Weights of a small GPT-style language model, trained from scratch on English Wikipedia: 10 layers.
Each number is 500 + 40 x the weight over its row's rms, rounded and kept within 0 to 999. Layers, rows and columns count from 0. Numbers have three digits each. The size before them is the row's rms in percent of the matrix's.

# k: layer 5 attention key, 128x128, rms 0.206, rows 82-127, columns 0-63
# q: layer 5 attention query, 128x128, rms 0.207, rows 83-127, columns 0-63
# v: layer 5 attention value, 128x128, rms 0.223, rows 64-118, columns 0-63
# o: layer 5 attention output (transposed), 128x128, rms 0.193, rows 64-117, columns 0-63
k82 106:551523462551501460472522440465451480446477566539560480493457510519448519487499521547634495442497502534475488482513516482435470515464503475475538552468518518568436498490530417548519547530501511
q83 105:547504454488586493498461507482527482490505546498430522449496497442493509522463451598522542464493424493445564492386499485521521484517475512499493475541531515466551540480568454529487556495548537
k83 102:480425404505452452531472462482526554488501483467481513484475530469492549533518530488509485497464435449494561440480494477458539495533463461463577463511508468520494508501632451458531503453405516
q84 111:552436550508483515545534569528511441463441460505507490455512520423439492518495421462542580570498505494581527525540546547509396480491491475512524522529550636418469461462475557504516561446471534
k84 108:479501600486553505492455532496505494551450500501509498479473445525492470533458507471497522508465552551522458474526472600557491485499503506487515515477503485524517485429493467440518530537442568
q85 114:474464413532577560508534489495549528572598417497521525471482592454488507474498485506428493534488553571480529520502559441467533458483521497531534427477474531478470491563447487540445477487460450
k85 115:403491468504549447515509537490528478559523465523474524506487544480543516514519470511495487484555489535549535516531558518440474466562553491530479516476521340505579488559507455566408530463476432
q86 095:515461546542551417518543542439450565527441530474524391457537516487501491486507482461574467562430549419465513505539494496532436542540512476575481490503474502551460503484542414483567485480558512
k86 109:473577493452503437576571537493454464464479522436469491536510512437524526436507478542466514525525544508448413432560528526502510546498496458584518478516475448507475567547531535495577594510517421
q87 101:505532527556583529471480466452445542512498528425504460487481555476476479519384516542547516456533530474500429428533502522537483510563472512518543487539531530532527471495462561452479486576537538
k87 099:583409496446525532507446472448461533488456505476481527487530514568538446442515539485525523436520501486555482486467415533506509560496456408513531487544582518559496490513537532461516562561510513
q88 102:461533513462500501478472503539439514453530507496516534485510495518517468475526449563450484595474494370522527540512500513450544519422511473478557584504513499494553402425482546455572484470507498
k88 094:409540478512521514491460491482561480526450537505513460472527446561546467468516478497542516469489559549470592490526502457521471545509489438495509518459482564521486471495538545557512437559453480
q89 096:432494477559530465521495472535483516487446523420526478502532576531469465575538482436548510493474449481520492542447474484526478512452453517480486458514468476458546549456517531539423516463499476
k89 101:469519498566483467475380490456465480474502490448543435468466451550501497517498543555533521507439490515439554510554485475487614461485506524429555511474517505582509468451490517467527436450500495
q90 107:549545500499519413420534471498510462519521531518549499542495562443519600490534533449413483515498438485506531532545547531494483535463479508454594475489475458473507511479434531478468579501490570
k90 101:493501525579505476525493434519561457482516527532455493532483538508408460523517514491583463541538473538533474506417465536557504526506462483509507483573455514503509534464549453397487573489534541
q91 106:518555481565530515488554491528508448462514516526474504533489466488563505463528562471511437502498468414511470484528426508525450518488488584495507518538513444429464520541548539419562484493485508
k91 100:472498498535412552455546486501459502448555451559486518486518539424424467526489475444495489504507548476541503450536421490515490548452496487492452535536503532494466512551516508491498501467494531
q92 104:480461502486528436446474615436484547537512454453518517515430513546505383462508516478433518483491492520546469457494508531496483474441526543529579466517466501570480502512587491542484495514556457
k92 095:513464491461537533553485543547475503554470460469394476481485501442541438479539460489511529509492564516537490501498507513518572504444565491530503491490474529524499406539510458453460527446535382
q93 105:496455470455507461512513459414498565521465515556561525510513461517448529504527496483480567571432520485445474481447513514491494492545525501488464520442471521422487463520528439497507486487534529
k93 104:505464460502516475519474449377490487495522405518489579581490554506530536514503471439483516516493494470494545531537552501504521490544448492535500486503491522488486553518455509491578478495586491
q94 095:501537501521556492563585579526486472497506450496444548584541544539498565456527461484504540475434455526572529511461515446528467519473484504562506459459460470432416532457500530415594493470444520
k94 096:461552504526525474461528495522463525488516493538449480511461480573507544567504444490502498492481536534547561430436514435482471467491550515546504467520540504514493499476432472451528566390464523
q95 103:487485459499499466548501452400518436510477466509576509512547525484537507501539472469479532566456456494530559494428459542519476463557504471454539557531475484466609547446481480507470416512518519
k95 104:433540423489491518505499465505512473488521477504475552560500540575523492518608544427511516550508525492485521410509486494514461510561544438506447544505474500529499468428552531498500493479526519
v64 094:514534517464508544493467474508505494602472543543525497449417476475562506511562511477490502461488484524484422455407545469541450524445528469476491556459538470467528498569498471593529482439540468
o64 096:494457515524600482487511511547527543499493457568491531507524423529555479488479482503463512535589486497490492536478464454442448550514492484484495510561505499507475535471482447474464487478423495
v65 105:508553472546473527504524458494554520453442495502464499512545542581466457503479484471488512446496470461485490513454506498578518532487527485526493527553491408433519429583552433572516488442544494
o65 099:451529521488539533505551480522475525568506473464529429524474455477509474525509509514484523541545453508458469527493523524436571379518479459502488469476538452472423559569486458523477477525538536
v66 101:495555445520490475546558563529494529533446483542495569500552524448497429518484485595502576529511526497479518474541458557549583444584527528487499491482418435486514460516465536534536478537450454
o66 097:545432498513518565495475517490475424479556497505460479489453469498452493407529545397476473432563441490511514579546492469491404452502490491534544578516457490547547516488520479513456466537519564
v67 090:476504445471517451527380523493456464483490495479515529484515564490469578488484507492504492497488511513471586525466495441466458485513516549504479458517418512478508473584525450442481511463443510
o67 099:523537507516533520508600497526545453489512531438442512503503410552505491571562471493557479507493491467509538494515452568481462541534503484482548513448542532415489554466453533497481474558512532
v68 110:461438537480498497483533497469539527500458411465532533571528567520508461490508459525460538511505559542622422487483536553508501534524507435444533546511503500584487522509472491497545517396457512
o68 102:427532432485499496492479552442478516562591539448468506477505450480426421518541512562495484483495522554448546549585577487496557437470458477485499475476480520461470560534556437501475476539500493
v69 092:519469514506548521546514480484444405469421498495477481489559471549394538504550489493461527446500560447498516498464552512515511489526501481511560510436514499463470506510520421553472440503518574
o69 093:504471552520471531503534445521572580532556513450604478527522551480572440515391493496452486422477539465476483486561489491473456497486561491484417456526524487453507546595546497506532520498457527
v70 106:530498465485500428536483510452485451463394562501529550561472460553443497532460520557497477481478477493539467526460510536518461523475484459456520531491462499513457509535530503462483485543492562
o70 104:489529574521505459506528551477510535536486546489513447528546438490509549481482389423530468465560489529548510444557502515433448483536579475542450506531450552514544497541558567541539525500458494
v71 097:616423510479431517548525498488515544504473507481525492515449504519485448471495469539554485490492554468482573511532517553554517492485529498499457430512472538461486482461499456539494385568515524
o71 095:525582468553428557459454462429447463539509528531505450569549566487438487503480508420471433477535420515484451495478474507445564469437477501420556524504507537484568501565501497433493538484613549
v72 100:436488426487510490461569583539532535563471523549519503494483497454487578505485453515498475507489507488513455551454509512555448543496544457449440513452502526523486478490502436486573486552479564
o72 106:515442526544474500560451483480520515559532472469491493513496457487556496408528502439530462474527493554471489533537534566477519445413451557529487448490514485425486480490555515537518540427498427
v73 095:475559527497502528504489539526567508551499469479549559533478465505528475522491550520496511457511468514523503464492507479455514560418474530533521474442507496460541475400507509472431517498495486
o73 097:548524507589506416466567512523512474457439484456490565519490548521473530527458482496481509493554437495515525477453489531473554516541508507446471463516524445508488538555505469458486494456595482
v74 097:498524498489520519512649494492544452494453492445492435519506536496498575491497459542520516537551478515507447479471456511490495497483506472489467617550474507500550432495501453554570529451480490
o74 096:525436471495469508500439562512535482435567484522510491522507517569517494528509502482520489498549483504467519458519550474511455474446527449484494491474433423484488547480503515486545554450539482
v75 097:459454481533469532494545563504479542522503477448503457599415476520484489458476513514579461490536520511453419495504550487498529558476466476513548451517496534566548535445555504490542549495490510
o75 095:593553457543419433490526443595476457539465496525494484542613589445485532442500504487503484539455424467520514538471499455489529539485464506508489493484492513553483536537451458555507534490483440
v76 103:459515516465591467472491465515511479481492515494536482496508597486499471509482481533553480418424539456479480439556542444492552538517519513488481522553557515502568403582484554535484482489510473
o76 103:424486470550517525525507529482545478586542507566419539537470440442469434589524445499530470537536498540523479600507435554519555527495521522495464511469459473441468514525447512449542490471456524
v77 104:548442540533453503505498464495486471540482503550476491410521560497497488462488514522455420455543481502438474479491517544517472539494495441475493480512489461459564538512496523458523530471493451
o77 105:521488479478458508431471564673514473496518544513469518599482470436467491493498479434537579505553497495479496458525465467547502477535510572501478495474476479520526437516516467492510484416508521
v78 103:555481492470460501507501426508517514485435566484588528439518545526467505515467430498513544502448457505502476495452427491493488553423563428545452594488493468528632545509513510453504439494467456
o78 104:394454491510458489471512491531583536485530437518445487470536478540527485422488547438504591482525485491496485539524527445447520521538517593556523476542472532551459518443469480501489526564518525
v79 096:540485534494464532423497488492482486501529532506478465516447478508503496504467522578491572431543467536437499530544505508439483493498488563486480511439580502521490506481354581510537525472459476
o79 097:447527515556518471477501571599496415521497484471450505510466467493509396565547432466541500530483526457530473458514468468527548488492536462473472462530494413524496477463524483485460483484534484
v80 100:525514515523558469482527497443489518459448568472512501472441481513448537553506507493500458537500458468490490521443511556542544463502584435496476457427490480481492520507501455527520423567423510
o80 101:541506412465502530510510493418549443455465535517496503563603504524564525425583490477443505440498508563502472450529485513479554479462506565485470485475518494478535546462513519467427549493546468
v81 104:465496522535452498507458500479466514487535528555418575418476462521523463507567444488542583530474474439528512520541495451535543489529434463471527474467465526501481447536464449461480498512513455
o81 106:514539445446501555498550488492466429496439440448412495521517535427568417461583535520486512557512515535505479511498484470499413532505500446498472531485492512525598525557485503491458432576533485
v82 100:465529523420511527484490513514470463457550447556445469458457515533545479453543486534546515548586475451569532528464474495499472492539497458500467472487497496536477544507555552473454576575495544
o82 095:501498492496493566453504534554506577572426515536574488474482479469443599461499496525451477533483518483427491569477570475496564557503466546432456527468537438474485510489528531569522471456482512
v83 099:506501480517523477547545497480531516488566565488511509507535549492451504517498516437491416463525530494429481525542584492517482457507541510492498464517484426525458480434558499458526475539531487
o83 107:554442484472469527467489504522591536484497508482522447478472386471510462551480495494482527494446493464514515468472445575432494490506449560508508525486464543459519497499411533526510515476496476
v84 112:478402452503532569526498484488472431493567458483559492531556477527487457521465521536463487466553461548497508463521514484497481476472536518457594512536469452469483566490502563535507505536516520
o84 116:580499573503488456511515582479512516512387538596489547473492470462516588471442444497458488525442543499500535514497495474528479508510452518550496473502546549495451560459488441506554595466475450
v85 107:559485447473528513448492548483482470555503465513544485472433523464452473502473442498459484490495554468517482550473521502456488471367527511385552530404461432498521480505428522423544557543561498
o85 103:483445527501547487557483518446514510513487487549497523504506504540558482563501458415542527464572518492502469478538525483474541509502479501522481462489543451512509476507479488544484531499426509
v86 101:567456578536513542464521434503445538539548476551471538570482466516429481501491516490512555508492482502457519512533483418543486497467483558534448466458449514458425589485543487499473539501420486
o86 097:475521565465521472535410537435494423468539512431573444438486517477515492474559512493463496555511521457561487448531442531518494536473476513492521573475539589571533494479536458512514477500590574
v87 096:503477478477524568513502518518457554512518544475486458499465428492471469437452525531541520537517537453399454585522504406484421496506540437558596479430576551521536520555565480465485561532465513
o87 091:553551536518426538476485516534524470601532434546439444511532513455485477527520429498586539525504432492513504501520432463466506529469432468466445532548505506466407540486519556547487540432489582
v88 110:535547563573499503536476508473472453451462517491488525447454531485524514512495537505529481438504500492566476464488529554549525464534520540454546493569518502496458567479520571539505400463506579
o88 102:502527575428519510550488478511458530583525527439555490487517474456504515399474499429530543457505467553528467484450558497546507542513585450529489471476426452459500507495485441445484597528511492
v89 102:516504485466492566485511434440474473502485395444521568524516536461524458496509466497505468493567473524517483465467519424543507523484494464544528477501531532493466472467468525528438498466498532
o89 106:564561535539542472529504490499510538474454512501460504476480446578489478480528447497485595559484500562498456534523501465497470466495467546431528463540452499531466610487519555527508515499426466
v90 094:392539501489484526525490504536524563513565516510502560504504510515546514542573442480522515515502464490474454465563404453466455489457506499503484518532506568552477512502480499450538472446500438
o90 100:486475457450561473451454506499485410482560542485456485498477525471472503457555500540513493529469501487536570483483539471554489549507530491518477508515480515407568487473514541544554484487527451
v91 100:475531534459494492494499487485477440556532451577466573529407535428493437496541466409587480500542562577453463477510516562420545504589498489551518522464574509486486502544485495468502449498476491
o91 104:503499407548498427496456499610526536463464521497554516445500434557478473576494543455486501508483474461476506521494492524548524532441435432463472523491510522531496454508534441605562489512468556
v92 097:440482507572482425439596457458578523521485517482475500517486530531498441469530507469512539534471491578434540541536545498592443519510495535524520523436564411466488506523453518517522529556577525
o92 099:508512459399524539537387543548459506518474456485533490507486497421453426549522506440489439532536484499549518551511494471467521415540509419520453559497491523502455465524473577502488482510494507
v93 094:545484525561557511485510443521532559555525468481465455481542447405444499483443495580504469546504562549470475576503458554530485558531513452515538496443419521508520469484423554420471495493567495
o93 092:468556538437500535501495576486438490460593479525502429487474515595594506455562521476503549511448500504532598469477439443490532464497490579483471516554517472521504506554510504529498503497465478
v94 093:483525556527525471501513545513445534536489535509509451541498487561431466462466486438464519567399503500477540392496463516498524538519522495508474477517573476553442493477518514457508491584512502
o94 091:463485510548507564504404510407526497460427566472514512464520538450519476505505533431529483539457497479585499519577454556468529504575517479488474527452534542507480401517542518475493485516441502
v95 097:507447522425534505487560518494469480398489459542428526535476504460471505538494457524536534487497425437576523531512498546444491521560513492499548540528538380513511395537519533474496487491460499
o95 098:497515484512462467540447488458510540491521512481478501427490441498495543510528522416494492509437562526500470566509590402427514475445481483538466461494467467488521487514533506563571513519531467
q96 093:465481509527470460538451512538502433478453566592475511549531435449482532456480532434529527453538430521527498491399545551518555483430506503447524514528480480541532502502456539523489490536460492
k96 103:446491516522549500464441530466515519543530511440471513492516508509516495500565589476562551443440460520539528558485511470472651531484514541441433503478478544523497506475520460495527556570483484
q97 095:550498436526475508545541511482523445453504466504470526500518528528565574459471507493459536539514510505501518494504463438498443484488500496525525561469490493512519520510523483439534387491516512
k97 094:486434463539395443550527507359490562463507492579469451509520495495502513463471525496497544540478450458469479451496471544493490520542533511439543529491479571429533536546532482506432505439542513
q98 096:469481427484523471495532521430454471525463497580540491580477449476502492514461461428503524425543476508505460511522551496540515481446451541591458496446461382541515491566583508491479508572483461
k98 096:509531453456530467518452522480559506522486547507409447469409502479565562552535480475457551462465503478443481478555481483476482478455545573539500527467507542437509456535472451480520543477544526
q99 092:467434485514435562473465509468479601527531506515524552551519592540481510481384490457463504442543503498469420439505486504539470564476515558473512540617543454502486529540489436413452497479499478
k99 100:504506554527431514432511506401541498446508520524517474566445566435480535585594482493569457460525522503490537525514458447455513494479485552466536524470521478522477518509518463497555498393468540
q100 090:463517572526569507476510513480492528460525408582546538412543498519514505421475484507463474619422514524441479487503525467466583494513489558446490434459481526507559502549458518471482501494455544
k100 096:536433620436477525518560540429520432552582468494568548494516497432527444479440525479477448510470504537532535456480527478515482533508507516528470434484520513503538492474465503532456463548491451
q101 102:553534536507551480454459485449484474479466473517482495552522514452498496534489437494506480551563572543538493525445454565507526535517471541443494545491552467521542434492515517508425479547539492
k101 096:541450441536478497508422470483493463464502499602521553535546508573439506583528523492472475514525424483453522465476464495520549489429455457466498531444454540558555460437510503548513450526498431
q102 092:511504532517483488455481546515557492465522483456509471550505512467531493508534451416539498519434401579596566528557465494471456474474498513498434501434376503523497522527427488475468517533605545
k102 089:494490481531507525481526527554497426433485515538475530521505477531481502515501500471516481403518432410498495470507489488497533558499539559546516520519504566504471505554466526457381452526497491
q103 091:420480500499553454544486501604505526451426466459436544488562472519542449489450612431543514513511485465477469551556550574572495508488551497475491446529502452477488550464577524478527516452514508
k103 094:460506463507497481483543460622460481552487433474501548485478492468436524510513502473550509434577488473545491546470509530546490465473584442476477484464490515470512430510494488480517401499522523
q104 101:498437504504494508460469577496565537544477480539511491538476511469559425512521520470591497444468491504486490497504471484534502538578452530548459441525540559473506451506480526460574538485481594
k104 093:479553503523509503528415446487517526517410494515483551484530460480483537463533469542549475556427518495530531493522430470458453492502537449542530492542473555494488510488494517470527537523453474
q105 098:431498546490545524517486464509498502551463503492496556439520460475521450471481532521462485491542494555523597508441508525508437438462424487512484554528525536523446518514487556427566569463457445
k105 104:481536523441541505534497457571519436504453534457467460465545464514456530482540492447526498563482511505496592475474521512485489540531536423541479581491501491485620551496489533492447542512482485
q106 090:453531582498435486427510455548585524563443522372528461448543472489564528522551528502529502472543502515508519505546502514493502532544507521514473522508450516506462472462511501495581497519469483
k106 091:602478545501482508495484509607578502538486498551512527537547516437415468518545449431511477527480492449521531532451456496596522513500558496469517533513506453553500520481451505467460508515508542
q107 095:499494454522499463590550523551470481575508480501496518527390566488503557448474484430587520441414552439475436522587423424471501457468516516521461525484525532494518450458478436513498515473473530
k107 095:493490490535507515512559511599469447462474518497515517552487588419588475433489515481477492544547521488520471469521499446498430447467570465544457473473400568409510552571487517548466515519519378
q108 090:445525525478479453489500507522533475441505526512541545492508495537493584448515576533437455473455456467526460553439470467469480536533472524465463458460544469572532497546496502522459493512428415
k108 091:496515472489545496523457545409481543579441459459532475549549512438512487481489451455477520511478494568559550500528566497424499554480496532478469436479552526538440466530495504510465448497460452
q109 100:434490602529549463468557471414487499472508483447499489562525510486506449534467470492460372495520514479480562496513512464519563446470462492522506460492439512556449452491441578489452541495514463
k109 096:535445498518531504436441479515490462438559469520504508480557495513505520570492520420509493504474474505400522552485526411535519524456482509428536474513555414489471504513461461461521449533477581
q110 092:527465505526493469529502551457540486465548480488521540520478470521449530462473535530462490431435492428459537492534521570471417505488510483518495506488537464462432515495511536473558477471559506
k110 095:419518509439459455472585528501492481495446496471506545476539616473525410456525502511527538544529451437526487483547454504438556519510510481515472464462577542435533507504516569447497530492464509
q111 103:421480432503503458520537510496443531497544515562524534480507520521526447487494505498466429497585488515493484461394498539549570479524510489560509524492528498500540490457424502492462489453472516
k111 100:506599558472497521469517478625474452488494445476492447548569550517537506509477493485466484537506553525525488493575518466509550477447503467540516482549440532525414508471534459463432530412549532
q112 095:518502539493481531519523532448471440509540567556527504497425431536502499515583544504421535481571518540503537491475483464552477520505458485493505556516536515497554519464480544479474511475454497
k112 096:457589443545528466463490448485530504495537449453500509525448473576504492576483499510565515537541494513481574548497455483528460504458442541450600546519462437545517456481502439488504510484454558
q113 091:499530440516499487512449486530518510538491537468482437487469530532489455540497482499569500511534502438537522541515537463452521476428501395559494527499524508561438503473535515508582403499553584
k113 099:535459456579525487532484460496449530554471493481469505448557450511545529406474524493549553578446495432444523531566458489522526487549498501565468578487557456443521507469427539491521517454448472
q114 087:502540459555483475504529470389410492444503451439535486497477448551507496471522438578485428513537570519446520512437530511585473517520553520519466465516482459491449541475487521454490524529500485
k114 089:475563527487504501421478472467541501560504521443505498488569499492507443498446505490495444596466519494485493492521568541558455471473455487472472451531550487511487502485491536498583491519534497
q115 084:530532494503471525476477514516474452492517479542526534505548520536505462505497538502489590523537541455526421485398527504541524444494426524477452444496511491447442480482469496526523457536498453
k115 084:437507435461538420527425545509455535498503468546499472454553527540530505550537440473540522566495516539579447489421480471484523466534534513536552484441454559588457490479476444496491501543468555
q116 093:522455454511609518484511547481485469494494522435479469448529519485534475506458459487490566434513482511510495449489481520497503434531514520482542494539467598594497503459465367496572493492479503
k116 090:497580576458426514508482483573442504497471547621493522511450481545541453474584524449499448474553590439472489495440478498481538503486422530483388502456561452489463526480539508534490486493472466
q117 092:482510510497475468530524450470562523507514505502487409463481394495460434494384514544465466571481524485507507539510466584503505475533475491469499547570474494487515475424512483473431523522493494
k117 093:490472572488519565481512449562455466456486547525554494462531442524460478558472555536521483557441470465486480547526508506496495465495496472472516493434551531481525533476552490517517504573461476
q118 095:400534457456494485486479574508453492504467534487493503386501570558497536486550478552515511471470497558479460536482423498515493536535563509522505548450567487475497458479518482545449517560535475
k118 100:536515505461495519475477565498468565523481455493566477585451515498461463450501517483520476524580552584465561508549480499503524476440437455550463547581469461579455438469593408452533504493515450
q119 099:487481472468508509457467461561533513520516466535581561478499490485519476431502504580539496493479518529487524502508477497573535511520437510486499507494456535505512497497565538490509517577515427
k119 106:477574546484466554538437491568508496576567458501521469523530442419458444522487500546514465430480476535531525561545516485499496495481474500544452551444469449557441495483576460516469546512516471
q120 105:524445494541484486484512456533557569500419528534431530481462495512470554484400591505519535416494474535531530492481492492533579556528493514535463477482494509473490452438469541466508432511489496
k120 101:462509504484485512528520519482505530493513436471538506452480490486445505455538483438590516442545501442463568477473507544576461500486553515432518558501475453506421514501497451574577570460467493
q121 101:549502546492431472470477532569477497456582495505480490470489473503506545522504486505485604482548511471485516502395590504483482504484491484465514502488496493438502479514526511532436577591511467
k121 096:462456489544517480465535499495425539474501482456544461523574490487438491585515529512490504485580432571487479578528468521489485588412435491516510477490450468573465527512495473548477475454459484
q122 104:587482518630512487479512483475470462503571432528552443546450540476506503496480444530497528525473435467482546495528496508531503509425520507553450506446472499529576483451460497515526445468547522
k122 110:490435500541494488522480477412482542389509485534593479510437480553552479544455502533506503537543489445479454409482515415519477542515511508485586500528519527546499469419527584470520446585479496
q123 100:523600469543473534491475458515581435512544514538467556438459502462469446587478464457465538548512496545491513537529485429480476444498487529499446482476477482403501465587449473468486520533471462
k123 101:506471484558450474449482572496426491473494499515482476430484440584451536553518561544544509505521482548427488493553515487463569475489546482470501538529442467481501449563571514568471472500478489
q124 092:554536491535504505506563450412495495541508479465544546566479510514448512502534508508496548484510431550466491529512469490571448477515500488472430494527493513532531473471559565480522508499511534
k124 094:441437453512476474512464504496446488463518565481501439472481577493557510502498494499501520499570457449467499485425477523485513495499528435524536492530533516528508547527479577522570540488441494
q125 099:401513484490536468496451500482450489507562424445518442574525490567474508459552518443498430456481462479512494537548465525506470541552499544457476471462464489450568571486504517500533488536551527
k125 093:530501409474461426511495446510443531490547532519495472414499490446554464407582526514525526460489482458519514436527585591477545464490497492448494522497513530465478454473514547516442493448484438
q126 096:451496534470553492520433504512430517527449541464513427553469553507516489477446431497524602507468521511548441573446513487504529509502463457546490465507527480478469459468455533541470418540489476
k126 105:539500516534548506541473469558445568429546466489509465549510529494466468556490562513531494490517430537531534490476496456539485504594516481431493498491478455531483475510397445470494533476504496
q127 103:498553504520558557460541533559579498514470462527452528439470537495504427473517512576452464473502470488524512505459472551540545472479512509564550501481493488490547493537591479474505501507446449
k127 096:518524514521443499575511560523479447503496475471581497544484412443457464527514445496490521505503550516524487501496474503489526460431489520436532470505457470477567544496491445401518508572487546
v96 091:492502543533534474489414533495488486478497512542487556488452509477490467528449431441467562484507531625532477512468504544530491448517518486507542480528507427516411504559543494538512466533489524
o96 089:551548523500490522439606523513472510476490465464463427530583495491546501476485534509503548470495461499480453511469520513520491565575467493500497479431521453518465556457473515499407567604594436
v97 091:477483469501509515510488503505440397495513512492550512558480445518488619550531460520445489506452383482578431528565505489490473514518475516548488515553510517471455512478429461561486486487546476
o97 085:497477485546461491508474494478525577551463514445512528488500525559483439390496566481529580495520542522493577536488511499440470595480479499446506497486598515512476521461567449509523461455500469
v98 092:510484540519483540416544497528548567483555471444516473471482459512494513494496523558429489507456469436502542470503490524557519505464550461461561505493527511511452502459475500549587458499518421
o98 092:530470439569534514540542547469486559450471520504421512501452508505530549452469466514421521455484517526481430538502527526429481528477499523529488424432480471513502546534469467486472437497530467
v99 087:512531503476501478522447474515483458443557465502466465459450496480557504542469412477536521500544481445517486481502542593540548575523520508466461478503423384544533502552475582450523524537532545
o99 083:551527564461474447485541460483486482524479454523544540435499504574446552527505537531536507523498514543460422478524504474410494489526518512547512470555503524503465459469485512525552615532488453
v100 089:497513441439470453532479527482493500500516521532497540548450562487513407499402517440506498468541433536489479436529519503441509495539494500534490550513511515524496483529514620506484544497453546
o100 087:578559525525458484548477495577539423485480518473453453466571523477466449515514529515479562592510500518434541488463508458524473503542484433454532511496486490549563503443492444472523439509544537
v101 090:499541507579517490523490463535492518518476460582490483495519497521451459455377570473512489487486475553418508429524519482612501502559435566518409526506517482471524503514519461518517544441584516
o101 082:503499412475450483552512578535514429503498508467494552502542543436411498503505543445503442470453559400595510494499433553442464450501508495465527510525487495442519545578456504515547519512502481
v102 096:544437556465498512506463534493462525486538524511511478532498488537532489509559574475492515501527487528508495521443559518588420444556478519515476484484542474457412486496468497419498532544516539
o102 098:452418451481485483574469517531495577531493511467561481519478539427493518583426440484523559507476497436485494441483506472491508465500485493464482481475506512488477459538438480553515491455538507
v103 105:596517606526462502527539503464472495539479593548485538495575465547493437468551524501504481554524475436464519483469533513529511468535480469472454474496568475466441485543516494492514543516447501
o103 096:450502556479488534518511584508571449505499461516479435463508613507531565439511484483541503491453451477488464466526434501509574491484505522487512488460526487492570472515464456611433444478467552
v104 085:502475478460481518482494535514509546530543485534438537479502588541488567488619518437494508521456429497469499553464474521485544532486520518464481467487494481493548474482460460507518481494537584
o104 083:479544501523522497428479508565554539510467519440565554452433525447499428463517540571492472501476491481529448504523454485585454456535451493494532448492511420511476508548557479570428505537458615
v105 087:497491507504489506472463540503564501562444509476474517495556520577545412467478413516529544443537484465497492526517482553479517529393534554476522490514510483516518469432474459462502481492483504
o105 089:477529531458541518493521515581453477482527559499449453521491409515456498482533499515525493495539471503527430498449581461512534483511485507539457480489490494483606573531502460607451478553489520
v106 092:543438523435459576532506456520552573519445533460488400487513537531543527449481546472454505510545535508477528462560539473468478471513504494562466479520533522562553422532505532467433414485504445
o106 092:503502460542545478489456529527489459457526472478534555527483486553486534532478466484506442504530466564485479549524491489540557435510525586468497481457488450562470472544458453550396504476395539
v107 084:614503481467496520531559527441565540487551494518475523452487517473442436473544512528489496539512490539468519514473484465441546542509499539511487505512490511541499480487427512519519573472435497
o107 084:511477488482478529464417603520603463499489487468492583509510498487498486498524444535441494501538483491502523491565531507557454565548493446485485438535503489498506522461483572470458460477497521
v108 082:567461571554431517517507501493583587502588550496481561587475498488492464484511512552490487456524501462449531511513463435444553500515543431510470448567431514516497521507451527452489530477485519
o108 080:453547514496511497549480504505488448516523543522457504502517473515487535492535456475449504464567508448469521408517457504527478421511533537549512483494467478524506547493441463514518507467493534
v109 090:507496531478534458463554458525436531453558443501450522486487549481505548475537530486394405466535509519456508458467554530512458515593516434514488505475493505429482548450463583522441512526489537
o109 082:498436507531446503567417490528511611443464528511560432527421526497613500461467431456528461487498486491458492482531480432479529546536529437511522478519407454531488499431478494523570534496553521
v110 102:525515521497483503520475425505556442504542522476587453512477480484527530513469533483524564545471441558512571507488493416479462490476449490455429552459457481530581480513473562486468544440522509
o110 093:512473449427465524584535480594496539542462487510540529426510522574472449483496547465545536526486549515443516518473504522494466542536462446573465501529496500423459516500500478506485525398501488
v111 090:526496473471473453458478523460526526469480501546552553545463503479473460464486528432575515490520546512553426468482522502570553536477456521523473557476515467495525549467423484581456531440563496
o111 090:451528530469470498479546464540523376544526538475443467435509458516576506530565535491517553513514536526515507452451569518450554474509479474496549499526555520467450521412547510455544502480525502
v112 095:535498516464521453553592482468483472511467457495527485561418493482454468503492466433510511503488532565537470482486495433469597480489471485586482513405599475451493488489484507458458539482526469
o112 090:520466486520494545451476426543524482458462562487526471441537447562505469578479542593439500496497518479522520420475446557481461503515462407456579523539522511586533541480546505493492515514478515
v113 091:502470538502530512495499575533477509453461496463505472445504469523536476479516575515494525480508526478496572478529483486530491570511477517458543499467590438548469421467524493524492526470558532
o113 088:503504452529499505533470460481487493511570442519535481554434452473519476546481510531469496563440501445482467521485464540486499424523569525480464455482464450491485568501463437496418532512594493
v114 090:598584494493502519464507454508494505529515519499502448535460522497501505511457562467480452540517479551482466474470570432494505470420468531537496544473447548526443495523532501491445514551517530
o114 089:441475381515464491509503486542501406448480554459488513461563506459479490518543572489564514512465506538518639484533460513478481499565518502497493461533469490462497450484543473538580431552544513
v115 088:500533550485534521444441509517532404480504445555541564532514428478477478478494425520489585534514498510516497438503558440560490540402531475469551498500528524521493514508479500486485531370503555
o115 094:518473536487460473488528486455538526429460479508500550395574515544532495469491514464457444509460530529525556507483485533462552480533479549475489517494453506501529544489470532545445534544470508
v116 094:530509460456504461480497536433473494446495441616552509559464522468479429482430513475512472476489511523514451475500519553516514439467491497514488545436471498498553466454495451494432515534504416
o116 093:482501531523436488434498436558571442441555541488492499515547447422451474553494523549475553534521444492547506462502479518451462450496490525429524527565445472506514519518528493461535450520494487
v117 099:521527435484479398534444520437505441499531541472572479476534543463449496508457504467589464520496503544491431522497485445540535496497505512515537485546491540520486466576523484502476535473578456
o117 098:511546493458502507403500471454505520485536516471468528436505511497499446565494562512492482557566482522490567495456504592558496509538458475465525584470549451478507499467533596474507500445404462
v118 097:468492395477529473460480538494423528473484523478506452507490573551496502483435553433558457507550466547544409479481481475557488495522449476523462533541478454488525540518465459568570491546537543